Weights of a small GPT-style language model, trained from scratch on English Wikipedia: a variant of Muon for these matrices, 147M tokens.
Each number is 128 + 32 x the weight over its row's rms, rounded and kept within 0 to 255. Layers, rows and columns count from 0. Numbers have three digits each. The size before them is the row's rms in percent of the matrix's.

# up: layer 3 MLP up, 256x64, rms 0.121, rows 112-211, columns 0-63
# down: layer 3 MLP down (transposed), 256x64, rms 0.121, rows 112-211, columns 0-63
up112 086:082117136111148110073174074150066140143163155067134103114128111113152186117075091139185177104149130133149120095160100159125106159185157109069092098116098131170125157143085105157126113188115114
down112 093:096115105117173173109188146156098170118198098097104134131126110151111099119156099150113195123118154117139099103154079104055112096232152122169142117117081126118153163083097102128119107141108140
up113 087:131185101129092088109165196169156108112083089113090156147151103131178152111129128182074168164122144178090159145100107126077129135134072150126167126140144095158192096090138176118111089167125135
down113 090:088168120111086142116090141147154171191138185115089171135145160101150069106116111163172120140123088136100140160122153086127153122072119129133150195133097150132159028154114151116107082164098100
up114 101:136179086078096129158140165120063109118161090143148103145056103072126078130161144126184175173095166150146116132152083114140110149116142147188122120114166118145115104120151153127170190122058136
down114 093:178174110129119137098107112166088100176155168114126097110110114072086164139149147117165143164123090152146140095139167099150083145159109079115150084099145176077096073103127067162198139089108101
up115 102:075109110096080104103178116067169103133153167183137147102185103164129142141155116130098130140143140062112075115108101148075118185101130105097143141186124153111141146165126087163129121109210109
down115 092:144149108108113140172165066125152097094138155149143142125103108127051137114120109151137187059169091107115124120138132150094088135151158111130106055161221049117132175111144133138131161107141141
up116 090:067137101101081120118107174110129182111084122123114107139136089123161162104152129098077091134077191123176153116151100137080159111172120120199165093136135069098120158142134104105154130136213122
down116 094:077090130095150077104125132151117049118155114084130133114147182078148077115132149072215140150132118138117150154102120069118123185085152165118106159143195151141147104127104140102142176125159118
up117 086:128121078124093136127174182162110136142103084079078138170152115180123170148136130162158093147151103150130116059106161092101162149121122102094119084124135211172156108137189076189143136126116130
down117 085:124160139088168146173144098125157202137092092151104179166118147182174090110170087118077117084148088111079132094136178104124108079148152114142160139119139109134131106144167164141186088105073100
up118 101:138103153114088092087125061185158131109122176102100102125135133144093132125098137112081084194181166127179130145129148125089158112155081139117150113115071101167143139105129174173134107084210103
down118 108:147052176053181191141161162103098183121129130117147144143116092161098088161139085073095137143150111129103109081095100112161127105169117152133151185169162148114135093119147133136170075106121131
up119 101:161106157128139106135107178134095105093125151165136144180099103161073139160088099068120119178171154079097112111168124116144081117123054091171169102183105136156122150109119175142181131121162076
down119 110:145142156133144131152151143073128111106142133084123112161129084088103138136106116126119099173107082134064123059109116115189140110150151141108140171085195188145127077156154129084181108133202079
up120 088:131143169173160087106144123171137135152134130144155035153126162138112132107115155185092131078174117108101137118086135152145163146074128066090089129186118050113120135111090186120148131091128094
down120 093:111155120161134098123148122140140048129137098087138105152101117105122136125128180158101160085167166124123075157175160130138232187159102098088120148105151156165052174121146141106124143114091129
up121 120:163111072086123135095114117036127141163103166139140120213144162100131161134093191098136153127125184112107133111101117156092118124170143110162130121142140150071073108190149151103112094180118123
down121 125:165139081115151172133117099168135183133140067080105176143180141152104097145139070153124148151122168162111114104102130142071165110086144161110132112149114152096123084141147111151203111045144086
up122 113:175142073115084076111185141053137100109095153111123151109176123165124130132081092048142149115123132140154129168141125137133102158110165123080112103083090121180163094148167164196147151152145141
down122 106:164156123144162160145108138153134074141093132119135180163163049189178144155119145139152142107151134143136130097138123140183119077133094147168101066098087049071134132149154141145143160157152183
up123 106:074141066139046149081105107205100110156154093141134093105158091091137140169134165135144118151170124126123117087129127098140058155136178114138137155061139150187125161128138122109151172142170114
down123 105:131122132108070147180173153151108157063126060121157151124096120117152064125116126056174117139152158131112115185101101138161150191212103125132171127120148128147140148084155146127088109104101100
up124 100:178169058132168107137152150124129052086187123133070140157119147078107155101133132140160212112125069177112108116089156127106137130125144149072133164140112086124115143111066127125109155094110157
down124 088:140131131109164126154152065107151098072157113137092141206108138121123166116146107156140168146076086180126062065069146114140186104095144156125086153197119114168139137163106142105106114117151145
up125 111:132125115150119099165119186151161146126181153098143144129128156121124156130090125112164135131089075142147132123151113088168078148179153118080122150056111203047129172172102119157132141056101105
down125 096:150130155171125125167122155108091107181140139167127117110105077186166162109108123101124180088136080136088141125108153131164124161182110194085059103175106129099142112154132140081090162082127068
up126 091:090164066112107092125147158139148134108160134150161171155175131165150155137147170104097112130115115166104150097192148108163135118143076064090171074115104169066084124134065130160161150144175116
down126 091:120082121036139177175141182120145094068156128149156199127137136130133137089176148145158113117135122089125126116126087088122119096117101166164121159103124114083092170127149155038160138130171130
up127 077:118041195145094125079143114089178103106090158118112078103130142181139125170117111157172077121157180098107146125129103177129143116117113136102086105143108092185177082165160135145105129174121118
down127 093:143126080126131129110193168141128055120146060084156127144177130132144156157215164120091104124108141143082105095116169127079167116172111088150086093097182123142150133132133094136116065132140145
up128 099:139138051111092095094130144076120111098152139129125188121129104146099124163114114099129130103150143121180171107103137183130074174196127160114129062122096131164139151115134118165122235137159127
down128 098:080100106127113124158149121149119108051141130081105169156187075125117115180194110139101114106099173113152158094151155117093153104086109128157074129089118119094126180186112160166084144127169170
up129 114:147098084075146163098138147091113098208122127161109171123129168115111179126137110103124128117157119081186126183054116118146140127116150150105179186120131125159104143063114139130083128150096055
down129 101:172053135117113100146109133119137122102081106151090146099131121140154143124169095178133064142166111136084119112153156136103150129152149149112134080146166088171088191052108121121164108179203094
up130 103:090144116133093108091169132096161158197129174083151158138143104097103130138119109120109095116092116101157122069179146193150157171154105094059139145101114165174132080139109190128098134142191109
down130 108:102073126068141174114167165156121100062145077099165136152075108138129124084170127155174198173124151163146113128122077144093139141173113059135104167116133119122117125124117091092081158095145159
up131 112:133075180137156124115195148087081131155095117126105095179119140110111163097182132092105135136125155140139126139143159105136097114081188209126153090169144099077073106167158158133131166155072141
down131 114:205115115162112127116114134052118060166125122151164195097066106179091161117107123103117149128139140129072098158093115078088095145133192145101162106111118110107124136104169096120131148168151094
up132 101:074192096117097090143134143119152185161113159093152162088146171098080152157106136100110113117105141124081163129153084139110075145094131091110225134143066162106127111119078171144146147129129161
down132 108:151110146117145156111103174118164125105130138174147063099081122110111168119080147121134153127104105071046062154144132142157136164211160112101158161116145149120153090138120170180081132147075136
up133 126:139115111110176090120182171066167095142140154110131068128106118138114182189132026108116135080098144102087115152160100159140076152137147146099121112104130117171137108178129081091157151132147149
down133 120:157094109146174132119155109092069141153110155128175123060166168113129111108125132195090174167079109129191129128115133177120140077091096147125190154094103139146107096099072163144160154087134107
up134 077:100125179105095086165085074141117143133109121073187087108109134140100115181103118109159164179133142096067126158137070156171122067128158151141125085099162086137103172129141096135165197125132138
down134 083:181115160061124118157117117146050140127129102073140095119112074158225208160131141094104147143077114131136149117107167146178152114178098133156103165124128128143130131143103148155093088123099134
up135 098:099107090138113077111094153154143126086149065186114093101143093104155167090155155131125141166180127136167102099075142160107141206128188174113174073114118109165130098142118135167088139122092098
down135 096:119106113100101136187143146110130122118141133160152137145155129186168146111186125083121146091055130040115124100063140149109121132121092155075147159114151173168164113181165134150139078176172111
up136 095:179142140163077095109143139124091134135113080101147120089146164090098152158091127093095180126105162127161106129176116113112103168082189105122176070132131113140174167119152188158125199072154125
down136 103:138178143105133134059177152125138127128132085146142195155165060136159150121100133081145166126111155080121146130129063147079106046137117139131123069171099140150139158151104169181134160104140096
up137 109:158091088195149197131135165110100124100176136134087155171166185084117168136127116067103113131068129133132101102183107100142131157136147138054092151095139161090119129135075162158113163126139116
down137 101:171150146149068155131170119069123112119127099093080170166123124105142137160138171097156157146168085124160108138112154168103096175077121131083105137140139115201075119157130130098039157165102117
up138 097:182179065121089130141164114063179129173223074130106104175102134125142096135124108104115125139133186121122152122123081112177179113083143096129150105113114147086088082148128110120126115156128092
down138 101:117051181150127108076142076113127191170122066104074139096139133126152118121180166119173066159154162157133167105117124156107133186135150131135129132122074103138120154106100123129122205111136167
up139 095:094121129129129107112120083173078108173196089137131088114129102173184148165095134131084089115202189091106121117114130098116119121122174191118151153070116165128137130142089145121157119170177080
down139 104:102123084051132184165102089158121108094069124119185165128151171094128131128125149136139125102137198117198094189092138161134125115126114060121129140144089071142133139121157159106076093138120139
up140 111:097131126118144076076120127191130091135160172079094088121109160121146164082155099113114119132161159170144102076163160128070115148091133145164172134192115119103185154120106087133091173147158186
down140 103:136152136114108151116102172122198128106081130118169120107153152134187069075172134140118124144117172131127197121158107152052129183157092097122131127176058138124105164117139156127107197113140162
up141 112:075168154134101167088109111146158140133160152095112105080128168141142205136085126129171149144124114118156192093136143083068107077154167099145172085092153168145127133119148100071081098132174117
down141 108:126140172095137130075136125111087162092142165112148147146122169119139130088111194156156169152175131100158119150077163123098078108124075055145155142144097056126143195091128145100112105098147183
up142 093:090115130122109091150108128132084140177163148135135171121070091166090146098167108076108163090146142175147133111150170086161103213085127112116107128165104099080202185105151153149146121124094125
down142 094:096181090106097075165161086135074162128151118147114087140104148063128137104179114120168152102171075146122142112133169126136156133170147054130089118144180143122119126126211122140139097156095080
up143 084:165122122134098128088158058061159145153145117162145151153118129119131116137117119048147107058184144090082105088125181135120123089147090137100145115092120155182155099141149121198114136150186099
down143 077:129108145114108147140104124135075105083122093109090147115090113115142153136169142161139111143187111144104170119092167164197116173106149117190049150082170113154094213138085159104138162147120141
up144 127:096121109144076168160161123123132105108150109114103142081111128105135159140085041064159096137118117134187169107141136110170069166138133146188168186169102156119147121150111125071121173163090118
down144 125:136061087200108156159138093100152106188105125219080120127098167162148151118108106090110122132104181079101112140111144159155083137128147127119169075160087087112128131130132122125142182121110079
up145 094:159119095147174092142100148119107102103136162094073171193081112093094135151136090109160121168117128087152136066090133151170136086141113054134169151147115136195085130140175151114179124129138177
down145 105:196128150120147077095107141125053180156058143122117072109115141154149098095066105150122146188083098103126150111113124196126106195112088106111151129152141151103104106157129101159157168133120142
up146 097:136109136100076153097110126141039113128170104177123183161174097146100171144095110111161112079125127096194165114121126110162131134139120139146093142183066159179141122179152156118087108130138183
down146 094:091123153124158155115139170099112124097112153160122125148158117171097156132155172153098069130108073123112177121137154136097161158149126093160193148095116127126147042113097077144150039095104178
up147 101:107175120123141167112131169135140194131159132122096105157108104136168125151142141125066180175091106210107094098120103106093108141110096159107127089168075206145191115110146083122144121095148160
down147 092:113151097153131072088158100146158113118059128174151087117097153162069125162149144174181133109141112131143164133093101094169154115092076092189121120171158133080135152090099165141086164138076143
up148 118:137201190085189082142112159171145119068159163154125082133054102088146129107103058122133128116157117081159132135111120086101103180142127169175142131160135125086128146106138116139118152119158086
down148 106:098097168074172204131145135124116129112132122150143150166077074116149122089114126082169121180203125124132130125066138080113099140158193105137096131141167110100128143098170072130137083101137174
up149 103:137155081187114088158182122174113143101117083140100106190088097163125165101180143142088123105140165145161151072112092161156126092064135117137079119175182115112127150088063155113136151120129127
down149 092:113090094165117141157125062141171137123106154097120134196058103158113144122141111106086142101150165098102124080152121133171114147143219146145115137081181088163112112106112095139175106187153094
up150 085:112098137162134105110090132091089156069148125132133128149105174074130180137105172189134132106157145097172071118112139138166074104149123115165078157149087167094079139104161153053137168095167117
down150 097:160144155145116129151102098144097186182141157126077086150163152154088128088116153143160088029085143096160140136122108115124112117118140137164136175074139088122146140116112179171115058071157122
up151 087:112163117116114076152133147061137076126115132098164168103162090109133096178097093070136103128126172064116094121149102175105109107095120130087148074162117127158185141160131177111126197126181124
down151 097:122169138163130124122173123126190153125087068131131143128170139158143139126164120145090067119123112140100127088111136193121152173124156086083061071132063117131143053143145141124136126187088085
up152 088:078181159104122108112089101153134169106140138155071150129093155104089096166092110132131137105211107106143142173117068118100113118119162100190128129132127039112120125149108069107108117117164187
down152 078:156125094127126110142106085062169167172106112119160090171094149104121129098102104141129094100191129077184123168085092146140073167143155062127113121106169159129100185132142132155194101094130143
up153 130:144154164171131136165148108082077090113176141130106115099114114087101154113197126065069111157140060088131097122163139111120186164107179117185155179143134110151134169064130135136124112129099121
down153 119:139074153139151108116111138143145113130216118119129090171134120129078167106169140098112155111150169135114091102119142122075130171167048093168129208115143145100078088115169121063124124120138162
up154 095:149093140142151152127098133121129125133043205103120182103057085098229142142093128131153122184136132141123145131100150101122085116115163167166117158135100068109101132126092137089138152119156108
down154 106:105152144107146104104110179125142172136139148081112091115149174099178131141173123109111092073095151161099097098117155141131167170144085118074198152171094126105177094177125138118168075062110145
up155 122:199120098179128149048118137105171104127132124077110109169113164126094158126087093162104135141152139150110187071175135164213139136096123166133124124071107120159125144143109097154161097165116096
down155 112:074071090181153156112108171034196125108155130111130103150081132095150089151160114134145188130130155132147156111123164105163090135116174113110141175085114128149087121127130105070091118139125179
up156 086:201057133137106160093142076048155134187153111097146119110134165170165114158123102095169122175180133132082124151122153137120119161144192140088121122131118135139080137174131148139062165112122110
down156 082:218111096088082113114171091041172163116133152134130130101124125104108112105130148071130100164114150143126174104113149142142079126169135101101148115157119090077096105133154110179095113057138089
up157 087:167170114132138152121162103139080112097075113092141123148143108139132158140111131108133101136134145050104153073130134179099178116144179132188103015134168131137098121163111081148072149118131149
down157 088:147092126142076148096131216085089142122137143147139056190105160108128111108125154118120197164100089132129104121118105112132190100115108122103168156177096079110129120087109126134038136112133141
up158 109:100144129108159154093103170145136149136134119137157121177151162118071119166112124083105041143124159107157135086173121053140106146098151156101149097095114122045115092117080188125168099145134089
down158 111:078081150172143141130102174110112095157147147109128147123101165098117112080099173137151187132144164120157108127110131189152237147071175135132106131127098085148107110136154125171106158147120195
up159 103:134165140130098158123156111158111107115140123155087106092131152120005130166174120117113104096115141122143160165133084164103142106150126121105168131120180120159142126105088089137110120053225144
down159 090:075084125155142194166154150095172146151138145152113095147084126098132118112096108079099165138122141119138124116067146074101191127158102148173178117142136097135085101146090085119082123055184131
up160 145:090078191125184141113064097090178182100139185139097113122110111130180137106170120076078150117103110092131122104133147143122166194126124150172124121170092110161112156144167125103148065124112097
down160 130:140119117162188128135136102130191151122074135129085179156106103134155149127083061106157110157141058123126088172093187076170121111174143138093130126095110114157130132143166113092120173092189159
up161 091:175114131104152151128077125139075130124126149144156170171119065165156146164118140146103138100124137125107150134093173165149079126166099152148145159169057146071123143100057072114127125056183130
down161 103:084116114110155107142135181140080118120141095041142149174157076178162128171164121134150074126193130119103150093116145098129147163127085148160168044140170137152104132103114087152147168149101120
up162 099:131160156130094113139084119168080175077121142107144107081099166118089125148130135145143145193168175151157142128151078151105090141122111141192178111096121102108139147044168143071139131062154140
down162 097:092105192140147208095136131105166169147134138098140136066105142070132100058143135108125124184144169155082156110140105125074113144126141134177140135121129122122113037104148156097122097157087095
up163 086:129104102129205109116085112171088116145152133123105166079097156198078123112133153181126106118175148091125104113096115204093131109121168082149120109103099190135098154174094076141095127098110123
down163 083:109109108110109182144131114168123136174136114161111148081139127124162117178124165154091141096101156139131140096122109073115140096123117184100141107112076161192136168132073186144084116023125083
up164 097:056099133096126148158218148088113127121091118123089083112117114106133116176159088147128131185143104110149144066153120073094132138134139153207131123157137147105163079115147073096149160100171116
down164 099:163120105147142085154093114121154071081127119139136139125122202135142118101131131191179149150120058139128054142114164142147150110123124044132138130132159183127152162161154070115100158110185168
up165 118:148130107164116166122134162129108152166124147122124151131118123089139155192127141076095037168152079128164147022100126105141156131113151127096204124128094128107119138137139156091160149071170151
down165 119:138117139104117130116106170127146101139109138148140203121130133110180098136168074107211139182125073124150116066079076130105120088150136121094102139123149112163102113175190108136122120077067174
up166 109:100162098156071105120177127112139125141118049127165120085150110124148153128102100118129153157068135117117112119172132167100162138111214111090111199079149135127079191120083110140175128087127144
down166 111:130123142118108173146065105100141100146127080108132089112167107125133116141138127193158158151051172107113156132089125189119201136087142146175069208098156137164093154116135113095139131149110105
up167 086:148106085177144125120152109128141118139127151165121120185107092082105129200075122151114084095135075139082157115166159175142082104152181108097090081109153175138087137119091132198155144168164118
down167 078:144137125191211152120143108116116118076120128185108170143096067128143134137099179179144062105111093144096161122159146161171107097165155119096087133117086141136072124127152093140076158157110166
up168 087:087143116185119130100154117165104099194171131166116103123164153066106130106078108124114103165088125168126139107126113162112146138139146099087091113168147207081058172136103116176131175128081114
down168 098:130064128081131206126162166065132119139123110159173137124112111099150147054109136129113146173077116089111092146128149146101132076213148129173110179091102108172120182149123109114142127113130109
up169 109:096074123151126087138144141142173138113158093111136107183138136130157180137080160120096173113160099078171094105165175214113150120126094115122138121155116132155184077169101123097120125150100209
down169 109:112144095156096077129138168148149139177146130159121150115131091080169113171099130096064119061105133067093116098158204120111084129107104155109188135116144132098149082154115134128181122161107193
up170 104:166129111156126139128155182049097103112142127114152165100145087111129152154154069092093141090121151096117096062172135166156093083129118102132085151161122160163168180143118176147099175083157082
down170 105:148156135074079128061158126116134162141145119117069131171106207140129154104118159122170118139132122134133143164097086197111158160128075117072090148141146086118151086130140095204082143138090112
up171 102:079164154160114066123119155089176106132170139108096142065143098112136200150095069119111148165129132125175098158140108090081103161186150156070125172150090188147122121133099149156130117138131166
down171 102:172166137159164187106176147100129071147135101158153073095118084186176146148141112112157206119149132107141095146155156107122086116118114127160089111100073119135105125118156086112079207145130107
up172 102:099117112183115130171144185111104113132083120093080105094109186134139183038150132094159173127110167176088153106129165137119119102165152069142096133156107132182169162107151140122117126123158075
down172 095:134163104085119140165069144182081102111104149124062142125130090106147177180073068111115155096088169129152171136129120123106154159146110156091149171052134055141161127107131148124158120112160140
up173 093:080089121150183093066139143108111078158199172122174130138153106121125158145093087141128103116103130105128137196103139133154158151104098152079128139140141142093098123171073087139193189166163121
down173 103:139118144128223167093176119086143113125115152131154122162122094109156140142148146092050095110116137086114096121122158053087149132141089166112155181090131175142101092167127115134185093161150091
up174 101:121084123085119150121135212059116143132146097166085101122088165133140080095105123160137140159139093138138116184149099114098130160114212150127140139144148120089147043154137077171123144120075133
down174 103:124149135097127078107109152141112133147057069105119169142106139130184173138139128100157157124114159108110094114095084134167081146176110169152190076110134146170093116140186091120124141178046116
up175 127:132156057136100054110129117132124085136135159112126141121093202098107144173083119182196148122147134117126179090122097141115073109110163102132180109122173174114135124137093126116135168086169068
down175 109:133152118113104072150112142138111089119177120067183144147137104077108142153130208098115141188162169116161139072148083173156086149121118128143105090167170169084127145164075143147089151126098105
up176 104:129120073140138123098109117096206152168152070160107131139156137147094130092148109102073085159165101112199108134126118144054082082157125135121133129193124132124187140154106153104190123122097097
down176 108:144062130152153135100098160120122145129148076181114154195089101175121115137156152104128132122061116192120126097143152147169154067121141109156062161118058126107178123111097149119124121192105147
up177 107:149142107073199157108100110120118215127074136128108134143099159086143132148094161101140145149183091095118114177102176121132128123175146161151102142086093101154060119177125148148116131115062160
down177 115:143166158174073127180087141144143079133127136142068151122108155083164132085159121097118142101155137140141105156132119082156128185090122112089141089131120086084143145140198133160027124107148089
up178 089:164190157132151059100141102137114172118081155064135124112062158147160137164136153068195083119121138136084198145141125139117145146153119129090080160125099147161111132124055129159121139120104153
down178 078:152071118154088113091120159143163141094098114080145137164116135159111121185092147135123128127081119146093117185133121171186125158085048174115140096131086153113129161122116116128069210109176107
up179 100:097165082158092132138159141143092166139133091137119134114114103085138117194124116132133082128137111136117141114129170119122130089134164090059169114100111128204032152121129199136170192098148108
down179 099:097105135176154112088117152153203144134139153149141164121072154135081161058124080161138084141161108134049115075125096158117130121155151133145077166184123104125142106164160162120080150093121161
up180 097:169110094071093168086110141092144169197104194164083114108129091123119127193094099116094094124070143155175168123113165108083143172121105068130146147167082134113127136123155162156116129102129110
down180 096:145109142122124158146159133107154065054137098189139104060145084180128104111175176092119095171149149104104132155086110139092108169163118087109105098105147146174149178117107113161102150140188166
up181 116:175108133125191149097101157151120114110204147053097099138124166130171143085101084121175150181129155158150120151118175153138092083159157149091118115118148126110110174122069069134093163087131115
down181 096:156096100120146156136148108101187126127140133187105106132108110150044138090158169107125165145157133138139077124117192071087100139127104159130122095136085086163134086121109125110187139087219139
up182 089:141158114107122074158164134115116079171091078135123178155138080137160162119162150081075177051130100125122091166105175138165147188075137112072102116108182099158136093138132132143116108133158128
down182 101:131104185091124130157107104151124145126121092072092188153136104131112098162107113093177186132106092062152105191134165141156113128105138130061081145080183092133161160169152125120088127081146147
up183 114:151172111149161125109103103114101103094092113082141223090179095120182155176144047096153113073117132061186143137156156082108151121135142145145111136117116135125113120133107153127125158086150080
down183 104:079151104107075116138096126155113105144116162097167102114117131125131119056113174057125126133069068157136154118134168128187153113098168086116137151167116163133176133182113147105085126181120195
up184 122:173118158154085128118150154135094082079083099112123121174110106176141156106170154195073165134134142121168152119069142121118099146110069152175155151158103104118132151075136113160124194091148071
down184 116:165059138060149167097125138127079167088140147082100107119123147117162121163119144137103099182161162099135131116181154125062137140150125143169175184085162124097132132161111090087180091161152094
up185 102:131135140144131142140140155073163116100089096133093148151146166173055193092157070153122063121142120083124078160084119163129144137130093100140181170142132079123146123135200079136159135120176129
down185 105:132088208165133153127098135120141167142129124087144096107093135100158134119083166148099123165086086128123137092153177199164120134131085191133115119123129119111195079109042112129088084136107118
up186 098:188116067091130114104128132114063092160071069141143149126175175113160121107184108125063135158167123090102139083164143146144093122165102103120112144151134138192127180166161153086148116122126163
down186 108:112100136140166106066151028084088157137093104144133111112092136165208108129135155126119099163162145134112146113072123145168137126112159143197128086126107091150134146181159095103191150131121108
up187 109:156104105117113131076131180128137139185158123193153142187118117063168105162146143061103123099123109167190112175136121113074154118114177150135134160167128069101128084158069124134122123169141122
down187 102:208124095108125127114082162166176115113143098136103181176085138107094092127051100147122083153151164123155118133123125072143162119135206158156152092154083097082104109167120109096117153116099129
up188 094:090151197173118126108165113157155110157093132103178083112119158119126131194125177114196172139142140132133157119073118059112122070111104138149167116114123064132133140082089160078128128085140099
down188 088:142081161125215154095161141116129139107147151123130127050089135193095130096159116176155168181125144117117122103122119126160125080132072128125141162095111140093152142128139164129140096067210167
up189 086:061135182068114081142106097116135100155104184084171068091133152103132123143115135151136102192153151109135166155179148161103135121150130109135093068124156143059092119170167136112146110156076124
down189 087:176161140116173162134177194126093123126118078133163111106198140164138124093118153160110164134093089165087156134107091122074113145099158120084096097159122179091110194154133136123165145079074128
up190 083:127127150152180187082166132150147137184104125158082112165143143181143152110174138121131121142120132126168075187074164063102056111074079122104179131133157099079126128110092119133133125102144104
down190 085:097113160146114188156131179166074109120112082142127157096148075153161133136146128170105140094118161142133143103148082195170172116097066139127103152145111120096142141085060204107083136136150161
up191 090:130098177123128163168111131160089120165112091163073153065084175101121095151166168160137149159092132174082168120168108069141075163157163145174101094104157133136098179096107119123124163096139122
down191 092:135115171159113169168096083120125094161132127176111156122091110097097099142112169105058167188126100114130137127112136085133111222125164166151108201113083165117114164135113104101105116068110112
up192 113:162144132146134126095065112133135087098171076088124137147126120138135104163053169091144144180140109128136111143140158163135098163126150088148118189131118144158088146177039138070098156147069157
down192 113:128160107181112130140128089126153120159162131116137178132082060126113106089097174097093125114166168078194158190107150099117111182136109122124088035145090123164133174167117145137128155102143118
up193 094:049097156098138166124102216125158111111118143101161156145118116093163132154094147153107077136123140038154170112122139124135124187117087171134095113092107072152154159181119097142155133100134157
down193 091:078151157075130111151127135113082109182146110113123180131137074102128134216095095133136124088153119107190064144152124107087070121108089163141162159139126089170142106112121161087154114090134181
up194 106:110137085122108117155164189106166157120091106121122151117096142098159134071163144129151192149145107123159101157200073127064187115104130178137172184093164083136107082109098149114120159099123143
down194 106:101159123184125067115137087108177156191102185055118149092121156109065132157111072100168120138128120142090100101118118134170082150111167138115093192114141157174131113139113129147109094147166086
up195 086:166120081124097115082096138190060127146116139121159101119093120107177131111119133122123178116128139159137187117176162124115234099126131097107136115179142169138127126106071111205113163104139107
down195 095:200061111122136161156116216102124111193136123140096149150105078125138124114095121121054147126178132086092127126117130121180178136151163163147100087144096087162111140087115132131074169134129139
up196 112:111160049148148157112077117125177113141111142120143110136189142159107165118094099111098136073122116101205127057090131130130124102123143107129181115162076147182080120140139192131176144140084115
down196 107:094059103114141213135156183135153134089094149143149126152184137118107157058136127071126130093137162069123140103118105135093120068162074111118200173152127140121096159103136141132137138137170116
up197 116:075092123101129113113120127127123173136095167125177147177152173190071136157140071116170159100130068103115147094129192145086062171145138150107085134118147123104166140075156067135153128144137119
down197 128:136157062127115129097197107148102140138152116138133102128198204092115101157103108111176124127107149104110164167097103115168131099121163088110173099158106170095145093070143129124187200152126151
up198 075:126146150103098112109099124140168192106149160093173186082140109084093119131104086146103102148146079118119168108111138125154114167123136134147113086137155102080129139179142190133078195148130033
down198 094:062130145144143136071108141128161192066117099132097180181127128151106110111126091212102097110164073164134162126075076152092152141119133181133120132198122106098114137163124117097128110125132100
up199 103:137132124102112176125194109105107181117140087181091121134109105127183118075139102162119154148152077100140153117119081139107102125118170160128093098146133195172163136093206101138116152058153086
down199 092:096139162194070072132156191136151134110105137100143117126161177080140127086115174093192164083172079125139103143151170137105106126099125062142133071126149129129170135092177109167129149121102136
up200 115:091094156116094132122125160134175080165136163160120109103074093144130094117040130115174150124147127097156161160138119140064142185157151169140075146116077098183140140163151118155154095083077123
down200 104:155084169116116146131124210097155096112110141160123158082111158118138093107102117126144132139114174147131131150136120116066082136191078172189166149125096088141173094066106144167114096115194102
up201 108:152052104117109126094139157196108097145104112130135169126108156091116197149115129084097121141112169035153130156091085134151093160164097120120140158112102106133123157095102170100122202127085100
down201 109:207122108090068112095153119123157078085115138132118120103137079101117136122086137115158067152168146145120123157089160051130130177082123118102181130155149100140107128098148146098166110150215114
up202 092:186102090060114101107196130083069089119141128112154144161150134130133166142141112131150051100175124119062107128141173139098112100150140114157108150134163129170097082111190163156157100142085114
down202 102:148196152184156100167144070094103121130107087146118050105152164197167159103161116103143160095108169110163122155128104135140134069145079141141141113134147155067078142108129098123124106125158077
up203 096:072153129163129141114183158111148139165130056180134131095160119125158132125174148201081095112137130173123129119044111090106094162126099140109131134118120160115110177152160108092114060066123141
down203 087:126158097170053097132165134154108110185107140109131127154129064133103158150192115149060099118144100172085104079128156120164118209149123117110115169147191091163131156149099128133121108135140084
up204 078:188140144134162132117183071171119092066150153134077124100158160164153103146119095148152112158148110198158136155144088089118124049118134147124099109139127145122101206078096143107115131084153090
down204 086:153092174194168153128103103114136128074176134133102091141130154118113084089128144088073051170179162152111120138055117120194131102133142169108128177091139091129138169172122149160136107133148130
up205 104:152106128143149103108133151077182167101173101139150131135086141117093086152153124099133097076152101175134110093153065086127148139183149164171153143079163087162141087109172182147169105092076105
down205 099:115122193201118125154159144125134098066130181119134137081051146159173144104102123110161186089121089082102152100148136128128081121145115125144137076127119115104153157106160112186059141118087153
up206 092:107099063166104142130162169092146153113116118172166090166160130155163148121141090094135049123080146095172197084143117119167153146108145148178109082130181108099102123111149136102166162132071146
down206 099:162097124150148110120111101092093089165175133128171093108089100132089105092143114130141183173134129173097038131113148130148142067179172176142117118108090130167165130124084108118095181137165074
up207 111:106126060115076163117134129132128139055135200130077155124170200155157153171151114088124136139092161104176174164170133133164124147082087113174105117140177162098100129146117102116149120135122079
down207 114:091111122150138116114169136112132120134152116216118128129143131122158099106125094164115095125094107135110138109161073154228116111096152186136149082187153178069121121140036114132130090133121121
up208 090:165155082186134125141067089158095160086152137122092120165050106110123120069129144142129147203109117191169098112085103092117136138107148137167083105097120162150128110103141139139142160152128054
down208 093:133175163145108164082110117147147149106156133163103147088079188079160110106152150139130136129118118190131183100052135112132090103122068114166179141101099099072121096121136080138165110060132113
up209 082:150176115134158087158107083097166143154098161111193100090133046124196200151139098130150100126135151051100125137111155109106111112125084073089143118107148154148146156177112144144130120148170111
down209 089:108122135194121153082133166160108119166148087152160102158158107134147092123165174076122066127133126124113108144138131157167105099086115082181111094152092113030107073171122105124151176152103100
up210 078:105143162123184101172121112125129148115151120164129201120101156138210071110169140104135157090068135110128107120083067093132152160100120157159150107144101083101154123100123134052126142121194103
down210 086:129177158140108062163095084160120128114106130158151117057077134088165140125130049097103133102112117124146093098090106075105124136152150105158181133181153110129151114153132148083211123158171118
up211 107:179101082152112115150122115077131153138133199185142139092100106153123156181158131093119134122086081144067153100169159068142105154132091141158105188101128155104128119149063126144164124058154122
down211 102:093112117150153168149195149094118147164159102186114124139097085151114125124165116118202109136133122134145113106046104091096136111112104161153144097198124141133150159099096080092198092096150173